Part of a small language model's weights.
Size: 9 layers, 10 heads of 64, MLP 2560 GELU, vocabulary 8078.
Training: a variant of Muon for these matrices, 7214 steps.
Each number is 128 + 32 x the weight over its row's rms, rounded and kept within 0 to 255. Layers, rows and columns count from 0. The size above them is the row's rms in percent of the matrix's.

# layer 5 attention query, 640x640, rms 0.0403, rows 595-639, columns 512-575
size [102  92 101  98  96  97  99 106  98  98  96  98 104  98  93  95 102 100  97  97 103  96  97 108  97  95 100  99 101  98 109  96  99  94 100  99 103  96 100  94 102  98  99 100  94]
[[163 143 135 108  89 109 132 147  67 109 131  97  99 114 160 121 133 103 129  94 152 113  62 144 100 179 115  90 153 156 127 152 145 168 144 134 153 175 151 127 138 118 141  83  71 129 161 128 211 132 158 115 167 168 132  94  88  71  62 163  92 112 102 105]
 [110 136 169 168  92 143  95 104 120 127 115 103 101 145 126  94  97 155 158 100  53 116 120 128  84 135 135 146 138 177  68 107 155 194  92 123  71 127 143 221 157 147 138 137 164 133 111 179 137 140 112 144 149 149 109 118 124 151 112 137 143 193 134 128]
 [140 144 167  87  94 133 144 172 188 138  80 167  82 151  73  42 167 137 178  88 133 128  91 134 120 150  98 161 131 102 158 200  93 128 133 142 205 115 214 121 131 106 135 140  71 121 134 106 146 128 135 127 161 124 180 168 128 184  53 106 162 180 113 188]
 [167 150 130 156 148 122  98 128 109 179 172  69 110 155 128  76 149 126 112 156 112 162 141 143 104 142 114 197 127 101 152 156 100 172 129  45 143 169  99 104 161 129 172 137 205 112 156 160 163  96 148 157 129 116 226  93 112 200  55 123 204 135 132 129]
 [139 105 171 115 118 122 155 173 144 226  84  86 160 113 190 116 182  88 110 132 105 114  70 145 101 145 139 150  99 118 172 127 168 138 111 160  95  87 127 121 108 120 131  92 130 169 129  99 155 108  98 128  77  95 102 115 114 147 125 140 159  72 178 127]
 [139 162 137 134 166 149 107 148 182 131 141 153 174  74  91 193 107 131 129  91 121 169 154 107 121 130 122 126 134 169 146 151 148 114 162  74 212 149  92 108 194 129 157  99 177  84 135 114 178 142 113 132  92  86 112  47 103 159 148 120 159 114 131 123]
 [161 169 154 165 138 147 137 139 108 153 184  76 154 106 105 134 159 188  92 151 132 157  83 107 111 168 178 113 127 164  80 159 130 116 127 121 103 161 163 138 112 171 156 107 112  90 182 183  78  14 144  64 106 171 133 101 211 139  81  80 101  97 137  91]
 [ 92 136 101 141  98 168 140 145 114 191 144 106 150 153 189 180 102 107  94 113 147 118 127  86 177 128 119 102 103  69 123 173 129 102 119  90  82  90 158 126 156 130 103 128 126 155 159 126 123 160 190 220 129 199 102 111 116  97 130 134  81 157 155 121]
 [119 157 119  84 117 150  59 137 144  63 162 156 134 132 192 136 119 175  98 119  96 134 100  59 183 100 124 140 150 135 167 150 133 179 163  86 152 139 127 151 164 138 128 108  96  80 109 112 171 169 149  73  45 116 113  93 169 114 116  92 111  93 163 140]
 [138 106 162 141 168 126 165 178 160 171 156 152 139  95 153 136 167 139 114 155 134 122 122  98 146  91 142 114 109 170 114 105 110 129 106 111 113 138  76  82 154  98 163 101 139 125  91 142 209 125  93 114 159 134  73 121 129 118  93 184  69 101 131 136]
 [109  88 131 143 164 122  90 136 120 103 118 187 112 163 112  99 128  99  55 113 131 162 139 112 121 173  90 141 150 146 112 120 154 108  80 129 210 100 125 138 125 131  85 166 106  97 113 158 146 108 106  60 108 123  94 146 170 139 149 158 126 133 107 163]
 [134 110 120 159 104 113 172 141 119 137 156 133 116 111 102 144 127  92 148 121 117 119 113 140 161 151 162 102 129 142 137 114  40  75 103 168  81 120 167  89 160  92 137  91 120 143  93 149 109  77 107 143  92 115 102 110 105 123 108 154 172 150 159  91]
 [213  89  99 145  97  86 142 116 164 149 152 136 118 119 168 154 141  97  81 185 112 146 126  99  71 168  88  74 173  93 143 117 147 106 101 140 101 124  54 138 155 177 140 120 129 203 138 151 120 175 153 124 136 134  87 169 125 115 141 134 155 122  92 129]
 [111  97 112 156 172  63 158 103 134 105 147  69 151  98  85 145 178 133 141  80 128 146 104 139  59  94 128 132 169  48  93  89 179 130 176 149 128 151 130 107 185 104 181 108 151 152 149 131 122 114 171 142 115 238  92 123 126 156  92 111 114  91 187 148]
 [132 129 102 125  84 126 149 131 132  85 150  93 129 165 136 109 136 172 150 138 190 167 122 180 161 153 138 202 124 115 142 169 108 136 151 135 155 136 159 129 128 126  95 140 121  78 180 148 139 160 108 131 111 123 103 107 117 128  81 143  75 160 157 101]
 [154 111 114 134 175 107 172 132  79 139 148  25  93 101  94 165  85  72 115 131 125 123 135 128 117 106 160 165 110 117 207 124  95 117 144 110 100 127 158 102 105  87 115 203 157 101  95 211 137 105 124 110 151 110 170 157 126  75 209 118 106 138 111 121]
 [ 97 153 146  88  71 115  75 119 108 156 131 106 118 139  94  96 169 133 101 138 106 131 104 142  72 142 144 119 173 147 109 118 110 189 128 140 157 144 194  55 151 125 137 113 129 115 153 128 103 141 134 133 136 190 154  84 134 142 131 121 142 145 126 188]
 [199 179 150  99 106 127 144 152  65 136 176 122 114 134 176  67 131 140 119 122 102 125 130 115  93 127 105 125 136 138 142 108 142 213 164 136 141  78 109  65 179 110 117 117 167 137 193 176 121 109 119  63 122 187  97 106 115 137 141 141  86 127  90  80]
 [103 139 153 130 121 127 118 128  94 124 162  95 107 188 185 147 133 130 187 114 129 129 156  85  65  62  74 136 136 129  88 141 134  75 140 163 131 154 149 152 142 173 152 130 129  80  99 115 141  96  75 142 151  68  95 171 127 193 133 182 180 112 138  60]
 [ 96 104 141 146 113 118  74 108 118 185 133 225 180  92 110 167 140  78 123 138 140 123  91 154 141 120 109 112 112 136 129  78 118 143 106 143 148 107 131  83  80 110  79  99 191 161 141 144 119 100 121 128  88  39 113 136 132 165 126 134 126 161 115 133]
 [130 144 153 128 160 133 150  88 103 136 106 128 116 138  99 102 119 127 100 102 121 128 148 169  99 158 148 116 131 105 117 182  89  73 144 110 172  96  92 110 127  93 199 179 102 133 202  93 133 146  90  93 175 171 134  87 140 125 112 172 160 126  93 140]
 [136 148 127 122 152 142 167 215 129  47 175 117 137 156 171  84 107 116 126 112 134  66  70 161 111 128 158 101 144 150 147 103 112  62 105 109  97 131 156 116 174 117 180  95  91 132  98 102  86 162  94 171  85  88 121 163 106 178 103  99 174 149 148 141]
 [ 88 127  60 108  43 169 113 135 126 170 101 122  31  73 139  90  98 148 159 119 153 102 133  89 181 135  74 129 159 188  91 168 182 165 148 140  83 105 122 173 139 146 191 166 117 160 111  77 129 109 110  81 151 147  87 132 123 127 111 132 155  71 156 168]
 [186 189  92 205 112 182 133  93  94 153 136 142 130 163 201 129 161 118 150 144 128 138 124 173  93 103 122 136 201 127 148 112 126 130  92 140 143 161 126 123 123 176 169 131 151  75 156 104 132 132 107  96 149 104 217  86 127 148  88  93 119 144 111 125]
 [ 90 123 123 148 176 141 135 126 141 146  98  30 141 115  87 140 159 128  95 128 138  87 127  70  90 106 152 131  88 182  84 121 134 142  91 177  96 118 145  96 191 141 131  78  86 131 162 152 107  69  75 148 151 166 116 125 145 131 112 111 163 120  91 109]
 [184 136 187 127 162 138 122 109 102 127 116 113 109 158 121 144 111 143 101 107 170 129  99 104 134 138 139 105 138 106 129 134 109 108 135 178 134 113 165 108 125 118 190 154  81  97 129  74 103 118  95 158 135 114  93 165  90 137 143 130 119 124 144 184]
 [128 107 164 147 106 123 114 179 151  77  93 178  76 133 113 141 102 150  82 153 132 161  96 168 133  97 159 119 133 103 117  94  50  91 176 163 135  92  89  97 147 110 122  81 115 161 116  85 109 135 156 102 112 114 135 113 183 104 181 107 124 146 126 151]
 [137 142  90 156 165 133 118  79 133 106 146 133  63 116  62 148 140 164 100 145  58 173 106 131  97 143 110 128 131  95  79  88 131 180 125  98 184 106 162 168  84 113 130 106 111 152 157 139 146 188  92 179 160 139 105 175 114 142 107 114 127 153 123 111]
 [100 116 161  76 113 139 203 111 182 124 193 136 123 128 169  74 118 156 176 181 120 122  70 145 116 114 139 135 122 113 113 175 123 141 129 157 162  70  67 159 142 141 149  88 104 118 131 186 150 138 129  93  70 167 169 126 111 116 121 144 121 186 159 207]
 [169  65 119 151 109 172 116 109 124  67 115 115  87  94  96 107  80 147 153 106 125 145 150 134 100 105 143 125 106  81 163 109  94  83 129 102 141 105  96 126  79 140 135 157 159 163 145 138 136  73 142 150  51 148 145 154 145 154 133 102 159 158 125 153]
 [138  15  88 179 111 160 132 147 109 124 102 166 203 159 105 150  95 133 134  94 176 118 106  56 107 149 184 137 111 106 112 165 156 124 130 114 128  88 116 110 112 110  99  96  41 178  82 127 142  90 147  87 111 158  75 161 134 146 132 113 182 137 144 141]
 [101 111 146 112  83 132 108 128 139 207  99 192 150 109 140 155 120 158 145  87 118  78  98  52 161 124 192 145 140 165 110 130 138  89 171 163  76  88 161 157 144 136 125  93 133 146 113  57  85 146 102 145  99 189  78 123 125 127 155 109 120 168 120 135]
 [187 145  67  81 200 124  97 148 136 135 123  89  89 130 118 109 120 163 185 146  91 153 143 105 134 126 156  97 183 137 143  78 137 108 189 129 162  98 117 112 118 108 140 168 125 136 102  84 141 135 134 114 160 169 133 121 143 162 130 162 156  71  99 150]
 [164 175  97 179 133 134 111 149  43 137 138 143  86 157 115 133 118 163 144 138 162 111 105 151 161 110  98  74 161 175 106 123 156 118 118 180 118 116 122 155 157 145 113 124 118 150 131 129 105 113 168 124 136 115 173 140 119 136 112 127 135 133 115 136]
 [131 171  69 138 127  96 124 162 112 136 142 124 130 135 150 122 126 125 164 106 127  92 144 152  50  77  89 164 109 145 129 111 104 154 102 104 146 181 148 120 134 122 113 207 156 143 138 135 168 142 128 135 126  77  71 134  89 185 166 146  94  94 168 152]
 [151  40 210 173 172 150 107 133 121 117 129 167 143 164 117 171  93 156 107 136 148 170  95 140 139 168 118 101 143 121 140 135 127 144 101 129  89 162 132  82 159 147 151 132 163 117  66 206 126 189  68  90  86 121 194 146 145  84  65  86 183 125 122  97]
 [188 142 111 124 118  70  90 102 165 142 121 118 120  90 123 128  92 146 112 196 169 141 166 143 136  85 138 149  97 173  85 128 140 134 123 127 135 123 146 196 174 150 133 190 137 146 132 172  62 140 107 180 171 172 150 135 129 109 115 164 148 156 205 156]
 [ 89 111  78 129 139  96 139 137 158 147  96 148 122 101  87 166 121  81 101 112 112 108 165 158  77 188 192 146 145 119 164 111 110 162 144 146 143 101 162 148 112  98 131 201  78 147  92 146 145 172 123 164 190 109  70  88 100 169  47 166 152 138 123  75]
 [105 139 109 138 111 111 167 108 104 120  78 152 199 109 109  91  90 104 177 189 137 132 157 117 139 157  81 175  94 124 132 130 160 124 135 114 161 143 207 110 108 112 165 135  97 127 156 111 141 111 165 124 148 127  90 145  89 144 185 134 158 138 149 144]
 [140 147 102 169 153 129 214 101 121 101  96  73 133 104 133 168 126 124 117 181 101 125 114  78 135 118 150 126 129 112 146  78 138 150 129 152  79 161 129 127 121 108 140 172  95 151 135 110 120  86 125 151 110 141 141  88 133 101  92 138 113 120 135 138]
 [130 173 155 147 136 107 144 166 108 110 189 107  81  79 141  88 144 138 138 178  88 141 139 193  81 120 101 127 134 171 151 100 158  69  96 106 122 129 130  77 145 132 127 105 111 106 117 108 130 145 119  63 115 166 203 111 202 159  96  84 150 110 140 146]
 [ 99 166 143 156 152 154 136 118  88 101 161  62  56  94 113 192 118 165 146 145 198 103 141  94  94  28 109 104 122  95 140 151 128 144 108 186 126 168 162 131  54 188 125 164 135 109 143 129 196 174 120 128  93 125 127 172  79 188 149 122 145  83 121 153]
 [ 66 200 149 140 162  83 110 145 141 142 145 126 123  95 172  80 137 127 117 128 156 155  89 134 136  98 102 144 119 178 139 128  80 129  95 101 128  66 156 193 119 156 125  89 149 106  93  92 166 166 115 125 179 184 121 137 172 125  93 144 137 134 120  95]
 [126  67 139 149 165 174 139  92 101 129 153 174 116 105 111 102 136  98 119 106  88  93 121 127 199 130 163  93 144 136  75 158 184 124 178 146 139 151 131 163  79 116 122 148 160 179  92 153 159 135 132 118 150 150 120 169 178  99 122  94 129 139 137 114]
 [ 69 130 151 119 159 100 117 137 129 213 130 138 154 160 133  88 183 125 164 119  80 101 166 146 112 107  94 161 141 114 100 168 156 128 132 117 147 146 173 131 109 151 127 194 114 153 100 218 102 150 102  93 115 108 187 100 140 144 145 103  89 144 193 151]]
# layer 5 attention key, 640x640, rms 0.0418, rows 595-639, columns 512-575
size [100  94  95  95 100  98  96  98  92  98  98  98 100  96  93  92 100  96 100  93  94  93 100 101  99  94  99  94  93  97  94  92  94  95  97  93 100  98  99  90  98  94  96  99  94]
[[ 90 108 149 105 137 155  96 170 141 143  76 181 126 156 132 102 141 125 143 139 146 107 130  56 101 153  62  74 117 211 131 122 106 155 129 123 189 139 155 157 161 161 106  48 140  78 132 109 153 139 174 109  96  79 104  93 191  86 102 123 152  63  99 158]
 [122 152 122 161  84 147 117 210  99  98 156 143 111 114  55 112 174 140 161  87  81 128 141 148  71  64 176 108 183 158  37 142 107 107 151 157 151  95 106 169 138  92 101  91 112 159  92 154 144 114 104 152 127 111 139 176 111 139 169 123 118 226 121 186]
 [105 135 128 222 149 172 148  83 118 134 161  73 125  96 152 133 133 115 137 141 177 172  80 142 112 101  66 122 168  83 153 141 130 196  82 127 128 109 166 135 105 113 167 164 178 118  88 152 171 150 114 111 180 102 127 113  74 145 170 144 146 121 112 114]
 [ 53 101 107 109 125 133 135 117  84 132 169 116  62  76 101 105 168 148 128 150  84 136 121 156 132 177  89 156 114 112 110  74 163 159  97 120 153 161 118  99 144 131 122 141 150 140 129 150  95 196 117 145 161  84 117  62 135 170 142 140 106  70 107  95]
 [182 185  99 121 169  75 173  98 159 146 103 130  91 144 102 198 131 141 147 106 128 150  81 112 170 181 112 143 130 115 114  69 154 162 167 136 147 171 131 130 181  89 135 147 127  85 142  96 140 138 135 118 174  57 105  78 165 122 125 134  97 161 115 134]
 [121 156  83  67 128  76 122  98  97 163 118 146 134 101 125 180 126 139  99 150 150 156  34 129 149 179  98 141  93 215 125 185  92 136  63 154 129 165 168 164  90 166 111 150 167  97 168 159 125 138  66 166 124 112 168 119 119 154  89 132 124 124  95 161]
 [ 98 139 117 138 138 131   0 142 110  91 121 129 134 150 112  96 141 177 178 117 176 132 141 109 150 188 129 179 101 144 128 176  83 155 135 118 114  82 118  72  86 139 148 143 135 122 147 140 127 180 133 116  84 155 182 135 123 149 148 163 141 215 155 212]
 [112  70  44 117 142 121 131 194 150 120 128 128 154 124 132 187 121  87 149 172 141 153 175 185 145 118 164 124 148 103 104 157 101 124 121 192  98  69  99 163 144 132 112 183 162 104 116 118 179 118 121 162 161 161 114 145  82  82 194 148 127 164 137 165]
 [ 96 153 165 120 145 106  47 169 141 131 137 196 114 122 168 135 108 107 142 214 138  99 120 160 129 180  82 132 149 132 147 134 149 106  81 113 156 178 112  74 141 118 118 159 121  77  53 139  54 154 104  89 152 131 137 115  79 116 129 204 115 129  88 115]
 [179 112 121 114 128 149 154 112  81 102 189  96  99 117 166 144 153 129 133  92 116 162 104 184 115 140  94 164 162 164 103 132  69  81 103 141  63  86 133 109 111 139 110  83 130 163 143 116 150  92 173 119 182 126 100  95  97 159  62 133 108 122 142  54]
 [193 153 131 145 118 113 149 135 128 113 111 135 143 120 146 159 112 155 134 132  90 108 129 161 155  74 131 129 123 127  96 124 141  62 116 159 119  71  99 141 128  95 133 117  86 121 125  76 162 186 138 139 135  55 167 175 139 191 133 133 161 121 117 201]
 [ 99 131 117 111  94 144 113 158 125 167 155 119 114 129 135 148 119 149 141 126 134 127 137 138 164 114 206 160 120 118 120 187  36 117 148 142 131 109 217  50 139  47  65 140 150 127  85 125 149  94  96 112 121  92  93 133 143 166 142 175 177 167 116  90]
 [133 130  73 137  91 165 160 122  94 131  56  99 128 167 160  98 130 105 126 161 129 124 151 216 164 161 133 104 168  72 131 128 110 142 115 116 132 105 145 100 130 113  62 111 151 132 122 117 122 121 159 123 144  77  87 193 111  76 150 154 146 151  70 187]
 [ 83 103 133  68 162 128 176 195 135 175 127 117 173 127 190 135 189 147 157 132 137 139  88  67 112 132 110  76  96 107 102 132  99 171 194 175 128 130 109  96 137 128 143  99 148 170 138 101 114 101 193 110 128 121 100 127 132 102  74 110 117 141  70  75]
 [123  94  79 163 105  99 123 113 158 175 151 133  97 186 129  92  93 176 126 129 142  64  89 132 200 135 184 128 148 143 190 180 124 117 120 117 120 118 139 165 102 175 143  90  94  61 160 145 181 110 108 147 154 197 174 108 100 208 150 139 138 130 129 138]
 [136 119 140 136 132 106 113 209 133 146 127 137 128 141 140 146 182  94  81  97 143 196 210 117 105 117  87 166  93 139 145 105 148  83 129 147 177 129 136 117 115 143  94 122 147 133 170 104  91 105  95 125 157  87 122 101 131 121 172 119 164  91 125 106]
 [117  87  83 115  77 161 132 167 160 146 150 123  80 117 102  90 160 122 102 129 204 176 115  70 118  65 112 146 170 160 142 156 128 177 190 109 133 123 107  55  97 121  44  84 164 120 190 126  98 151  77 139 110 145 160 115 107 148 115 107 128 131 148 117]
 [135 114 144 189 169 173  85 137 151 170 171 115  65  91 166 102  91 163  96 139 110 131 138 117  98 121 105 195 186  92 102 141 159 149  83 135 119  79 128 113 134  88 109 132 129 126  98 159 154 105 111 152 134  81 121  93  80 154 137 176 100 198 136  59]
 [ 54 166  88  75  95 131  68 116 111  82 120 138 141  78 135  71 120 148 141 146 141 128 175  78 113  77 124 146 152 109  90  76  91 130 125 169 134 164 161  90 108 167 121  94 129 158 132 181 134 136 167 123  75 114  88 109 144 178 122 193  91  75 135 142]
 [ 96 178 169 137 114 118 117 129 167 163 125 109 149  67  67 137 143 115 148 172 130  88 168 121 179  91 142 156 150 123 111 112 113 129  75  74 123 174 125 106 148  93 186 132  94 142  81 103 148  72 139 115 146 127 133 122  97 159 106  93 160 119 130 159]
 [ 77  92 193 155 122  72 121 111  48 126  88  88 123 173 116 159 142 159 119 168 135 128 135 160 165 151 129 165  63 108  82 112 143  84 133 145 177 168 119 108 125 146 116 133 154 131  91 160 107 161 132  88 109 140 154 216 136 180  69 139 150 170 150 123]
 [176 129 148 123 143  19 160 137 173 140 125 151 131 167 133 135 169 140  88 136 145 176  85 122 153 114 209 163 108  78 173 132 111 169 176  43  97  64 173 111 162  76 119 175 117 171  99  48 137  82 107 143 184  90 104  85  88 134 132 158 141 107 113 117]
 [ 88  92 151 139 109 127 141 161  73 116  84 140  92 114 139 140 118 125 140 166 100 117 140  67 203 152 124 116 118 176 198 108 167 118 138 123 159 144 116 148 135 142  87  88 173 101 124 154  94  81  96 156 146 140 119  99 141 115 175 137 138 108 123 102]
 [ 88 103 102 115 107 105 127 205  69 100  96 116 145  90 118 128 181 111 132 116 170  85 116  54 158  99 127 154 150 105  86 136 109 150 103 121 102 220 144 130 133 101 130 147 190  86 171 125  87 123 100 143  76 131 112 107 107 112 123 151 123  96 161 117]
 [134  98 133 137 143 176 110  81 136  81 133 174 114  97 188  96  74  83  47 122 141 172 109 114  82 112 179 154 166  83 105 166  90 156  48 183  74 135  83  95 158  55 181  82 148 148 171 147 143  93  85 129 156 162 118 107 190 153 195  96 147 103 102 147]
 [148 151 119  91 122 127  74 114  68 124 143 177 131 107  78 165 194 143 219 175  91 182 131 172 140 157 137 158  92 128  69  67 122 143 169  81 149 121 124 152 121  75 145  95 140 137 157 152 128 120 124  97 153 101 145 149 114  67 140 181 128  91 139 139]
 [117 128 112 104 124  98  97 219 128 123 130 106 141 144 175 200 121 152 175 132 123 137 111 177  87 132 124 187 126  80 159 130 101 135  62 124 175  91 104  90 123 133 110 133 122 196 126 162 160 171 137 149 124  89 153 153 180 190 131 127  72 123 116 167]
 [137 164 141 161 104  98 103 160 114 132 156 100  58 100 157 133 147 130 116 102  74 105 157 157 124 112 180 100 155 142  54 117 144 142 109 101 123 121 170 200 146 111  89 104 128 160 121 153 120 173  99  89 145 142  93 115 102 153 114 183 151 111 157 117]
 [114  82  93 130 154 124 160  72  71 152 117 125 160 108 194 122 147 133 122  75 131 148 156 153  81 143 170  63 138 140 125 153 163 127 219  98 131 104  86 130 163 116 169 133 170  97 109 101 123 159  81 110  39  74 141 155 173 139 115 111  88 124 123 176]
 [ 64 135  45 147 106 119  65 143 104 128 164 131 159  82 117  71 119 126  87 133 104  88 105 101 104  95 176 141  97  63 113 159 118 125 137 144 124 182 172 154 105 107 102 159 114 125 136 123 193 114 110 103 148 132  83 100  65 123 123  90 110 127 118  54]
 [122 121 144 154 133 158 137 155 129 126  69 192 125 106 156 100 127 132 157 178 173 114 135  90 125 151 122  82 175  93 129 137 114 166 164  87 118 143 123 111 156  82  98 149 117 165 155 109 131  78 146  91  97 111 108  81  98 158 123 188 132  85 115  71]
 [ 64 106 127 152 135 123 163 128 180 123 169 158 212 128 111 187 153 129 118 147 105  96 126  75  95 117 210 142 143 126 139 138 102 114 189 143  95 100 167 124 153 161 120  70  73 129 110  79 153 145 136 121  74 116 105 121  80  74 178 124 146 129  86 146]
 [162 147 203 166 136 159 164 138  90  87 107 116 109 140 128 141  85 116  95 126 128 124  86 146  92  91 110 115 135 149 138 108 142 145 160 139 127 137 124 157  65 129  98 158 169 113 160 126 113 143 116 116 168 141  47 128 113 135 160 113  81 128 143  57]
 [153 125 145 146 138 132 130  88 105 155  70 114 125 138 150 157 137 148 108  91  90 118 166 123 178 117 138 150 103  87  94 149 191  78 103 125  78 109 121 109 153 117 147 173  78 106 115 205 158 142 153 149  93 194 153 118 155 132 176 121 134 126 156 177]
 [116 116  52 167 143 172 191 113  94  80  72 174 100 150 116 111 143  99 140 101 129 139 127 142 152 107  86 154 116  98 100 132 146 125  92 153 145 117 135  91 169 109 190 186 153 134 117 111 146  98 145 157  92 135 170 178 117 207 148 122 115  84 147 163]
 [137 128 152  90 128 155 139 130 139  98  68 166  95 210 148 135 134 128 140 146 117 130 171 196 147 157 170 103 140  94 194 108 117 118 111 113 120  72 169  90 111 146 168 143 144 141 107 175 148 199 129  93 157 192 136 104 201 113 125 132 108 120 125 137]
 [140 113 217 131 144 157 113 156 158 140 119 125 112 144 143 171 121 106  65 121 145 173 131 122 163  51 102 142  96 109 119 132  77 165 129  91 177 154 102 142 179  95 109 148 194 163 165 131  62 159 143 147 117 216  90 167 130  91  72 106 125 137 116 118]
 [100  66 181 111 130 152 138 141 117 103 128  98  75 149 158 116 163 148  74 135 154 171 194 151  69 115 149 143 116 134 153 148 107 171  99 112  66 114 111 119 129 139 141 151 162 163 134 127 110 111  90 134 136 114  94 104 108  92 105 160 147  97 119 133]
 [141 173 110 112  99 109 165 128 126 141  80 157 133 174 126 119 159  89 210 103 139  83 192 129 146  90 133 168 178 134 157 144 101 134 151 145 171 120 171 107 150 156 165 132 159  99 102 129 111 152 121  85 162 107 191 150  57 140 155 170 117 134  57 204]
 [140 162  85 163 138 111 107 142 116 119 162 145 109 136  95 172 122 141 109 224 146 116 146   6 118  93 187 117 120 136 149 144 129 122 146 102 120 151  96  63 192 150 111 155 105 171 143 152 152 113 184 134 107 101  98 117  85 135 129 130 180  89 142 136]
 [114 106 190 133 146  68  96 101 130 102 168 122 147 169  88 152 142 125  74 175 115 120  64 130 154 133 144 109 144 131 143 148 150 185 103 120 158 152 159 146  23 160 113 103 105 113  92  96 158 124 128 125  92  59 133 133 114 135  79 102 128  95 193 155]
 [122 186 191  95 108  96 103 115 115  40  96 136 108  97 119 116 138 156 129 193 131 140 178 142 103  88 144 157 116 130 137 121 168 157 188 152 194  90 138 162 146 137 129 109 119 104 200  82 143 145 112 145 180 166 195 152 125 112 118 108 147 183 125 117]
 [142 158 121 157 141 132  96  93 119 112 181 112 125 157 177 167 136 176  97 149 199 110  61 128 148  92 110 127 132 189  63 127 185 192 132 163 210  76 104 124 167 134 125 147 142  95 117 142 163 161 180 124  75 154  94  84 143 146 155 177  55 166  97  98]
 [162  80 141 148 117 176 126 156 155  91 206 107 136 130 145  69 110  97 143 137 130 132 140 123 174 128 159  53  99 179 144 138 112 139 213  97 128 129 132 123 127 147 132  51 139 122 126 135 147  63 149 106 193  69  44 186 134 140 148 113 175 103  91 187]
 [128  83 111 120 107 162 110  84 128 137 110  88 112 137 133 131 211 155 143 124 163 148 143 142  50 152 118 191 106 102 128 101 128 139 128 185 159 171 136 132 174 170  91 122  89 150 143 152 126 137 107 132 129 157 192 164  85  84 124 198  78 161 143 113]]
# layer 5 attention value, 640x640, rms 0.0606, rows 576-583, columns 512-575
size [ 96  94  94  98  95  94  95  99]
[[ 53 156 138 143 133 137 123 137 112 103 166 134 133 162 135 163 113 101  96 100 134 160 117 190  87  87 142 123 117 147 136 110 188 123 152  98  79 120  84  88 117 103 115 114 140 130 111 133 155 131 120 133 121 125 114 172 165 119  87 159 136 122 103 137]
 [147 134 152 106 143 131 130  84 115 106  58 163 139 148 162 151 143 110 137 172 190 146 173 137 140 170 144  94 104 116 126 104 124 115 100 149 131 105 162 140 156  48 125  94 157 109 149 116 153 161 132 129 111 169 140  99 150 109 115 118 139 156  79 160]
 [150 141 116 165 115  66 141 139 129 139 134  87 108 126 111 123 125 142 106 199 172 105 161 158 163 145 142 142 162 117 128 129 131 156  81 138 160 145  82  96  91 133  82  97 103 140 163 162 121 108 157 120 147 106 103 133 143  95 114 101 152 137 118 151]
 [ 54 155  78  84  64  93 178 121 119 116 109 183 122 121 103  79  95 124 193 150 236 161  86 135 114 129 111  93 117  99 161 167 100  64 110 104 130 168 135 123 157 104  74  69 165 160 112 121  98  98 167 172 165  47 109 129  61 125 107 146 134 145 117 160]
 [135 108  81 165  77  77  93 171 127 110 148 110 102 131 113  99  46 115 127 156 151 133 146  84 146 108  99 103 110 154 168  82 136 149  98  92 137 128 110 156 140 118 154 121  51 170 109 139 124  60 141 126 140  97  89 145 160  70  73 150 155 119 147 151]
 [197 149  89 155 150 106  75 122  88 121 164 213 126  58 105 128 108  52 117 145 113  97  73 108  99 146 130  99 136  86 121 150 149 102 179 184 142 152 154 169 197 147  98 127 166 146 130 107 165  85 184 140  61 177  64 135 125  65 149 119 112  92 129 133]
 [118  62 102 131 139  71 122 169 157 152 106 149 126 154 162 160 173 183 100 106 130 155 146 148 113  99 171 178 148  90  95 116 136 114 184 116  97 148 151 138  77 100  55 141 141  87 107 102 102 117 142  90  96 106  69 146 146 180 139 172 138 179 107 122]
 [114 135  71 132 203 193 112  87 100 187 201 185  98 132 136 120  59 136 163 121 131 124 104 151 191 104  94 126 128 121  97  78 156 184  94 125 150  76 133 112  85 208 145 172 157 150 110 111 189 136 109  83  59 130 113  89 136 127 135 136  95  93 123 160]]
# layer 5 attention output (transposed), 640x640, rms 0.121, rows 576-582, columns 512-575
size [ 97  92  94  96  91  94  90]
[[ 96 174 158 114 117 127 155 142  48 162 164 175 133 147 168 121 127 158 189 120 132 128 102 100 100 106 108  63 117 128  85  95 153 113 159  86 127 216 129 105 164 119 171 152 195 138 168 142 152 144 181 153 130 103 104 113 172 118 185 127 131 117 147 131]
 [176  99 126 153 102 126  95 117 142  79  99 187 129  82  88 200 119 105 100 172 100 111 134 136 225 136 104 147 156 147 150 123 148 101 166 147  97 125 116 131 127 169 145 134 137  79  95  87 131 128  75  97 184 164  80 106  68 107 126 162 124 139 119 204]
 [109 118 121 177 150 142 182 114 159 128  83 106 151 172  95  80 140  91 115 153 110 133  84 127 146 133 105 171 143 108 125 103 108  78  69 115  69 125 173 108 114 151 115 112 166 143 159 131 236 104 125  61 116 111 170 166 173 147 129 118 133 108 138 164]
 [111 153 145 121 158 129 180 161 111 103  84 120 134 136 109  96 117 122 133 125 107  80  68 112 196 116 132  97 127  96 121 141 131  90 153 107 121 166 114  97 163 121 142  87 190 125  75 151 112 115 186 121 150 126 111 179  88 130  65 145 126 147 174  79]
 [117  74 125 160  70 124 114 197  86 174 110  99 142 110 102 137 147  99 145 181 143 196 117  57 175 132 109 143 106 104 152 125  88 166 164  75 147  94 159 153 124 101 107 110 135 105 125 127 171  88 150 107 119 167 143 158 127 125 184 179 177 133 136 140]
 [150 109 133 136 138  84 126  83 141 106 149 142 103  85 131 204  94 144 128 144 141 138 138 199 151 142 180  85 135 141  99 126 137  80  85 132  98 163 136 135 104 121  82 137  65 137 105 133 122 115 129 104 120 103  89 132 142 178 163  99 133 101 136 124]
 [131 161 138 184 127  90 141 197 141 151 172 116 131 147 167 138 115  92 103 164 104 161 170 110 132 112  98 144 164 114 104 164 168 159 116 116  31 132 124 132 129 141 136 109 110 102 142 133 104  94  49 133 183  71 106  41  78 140 177 120 211 133  91 131]]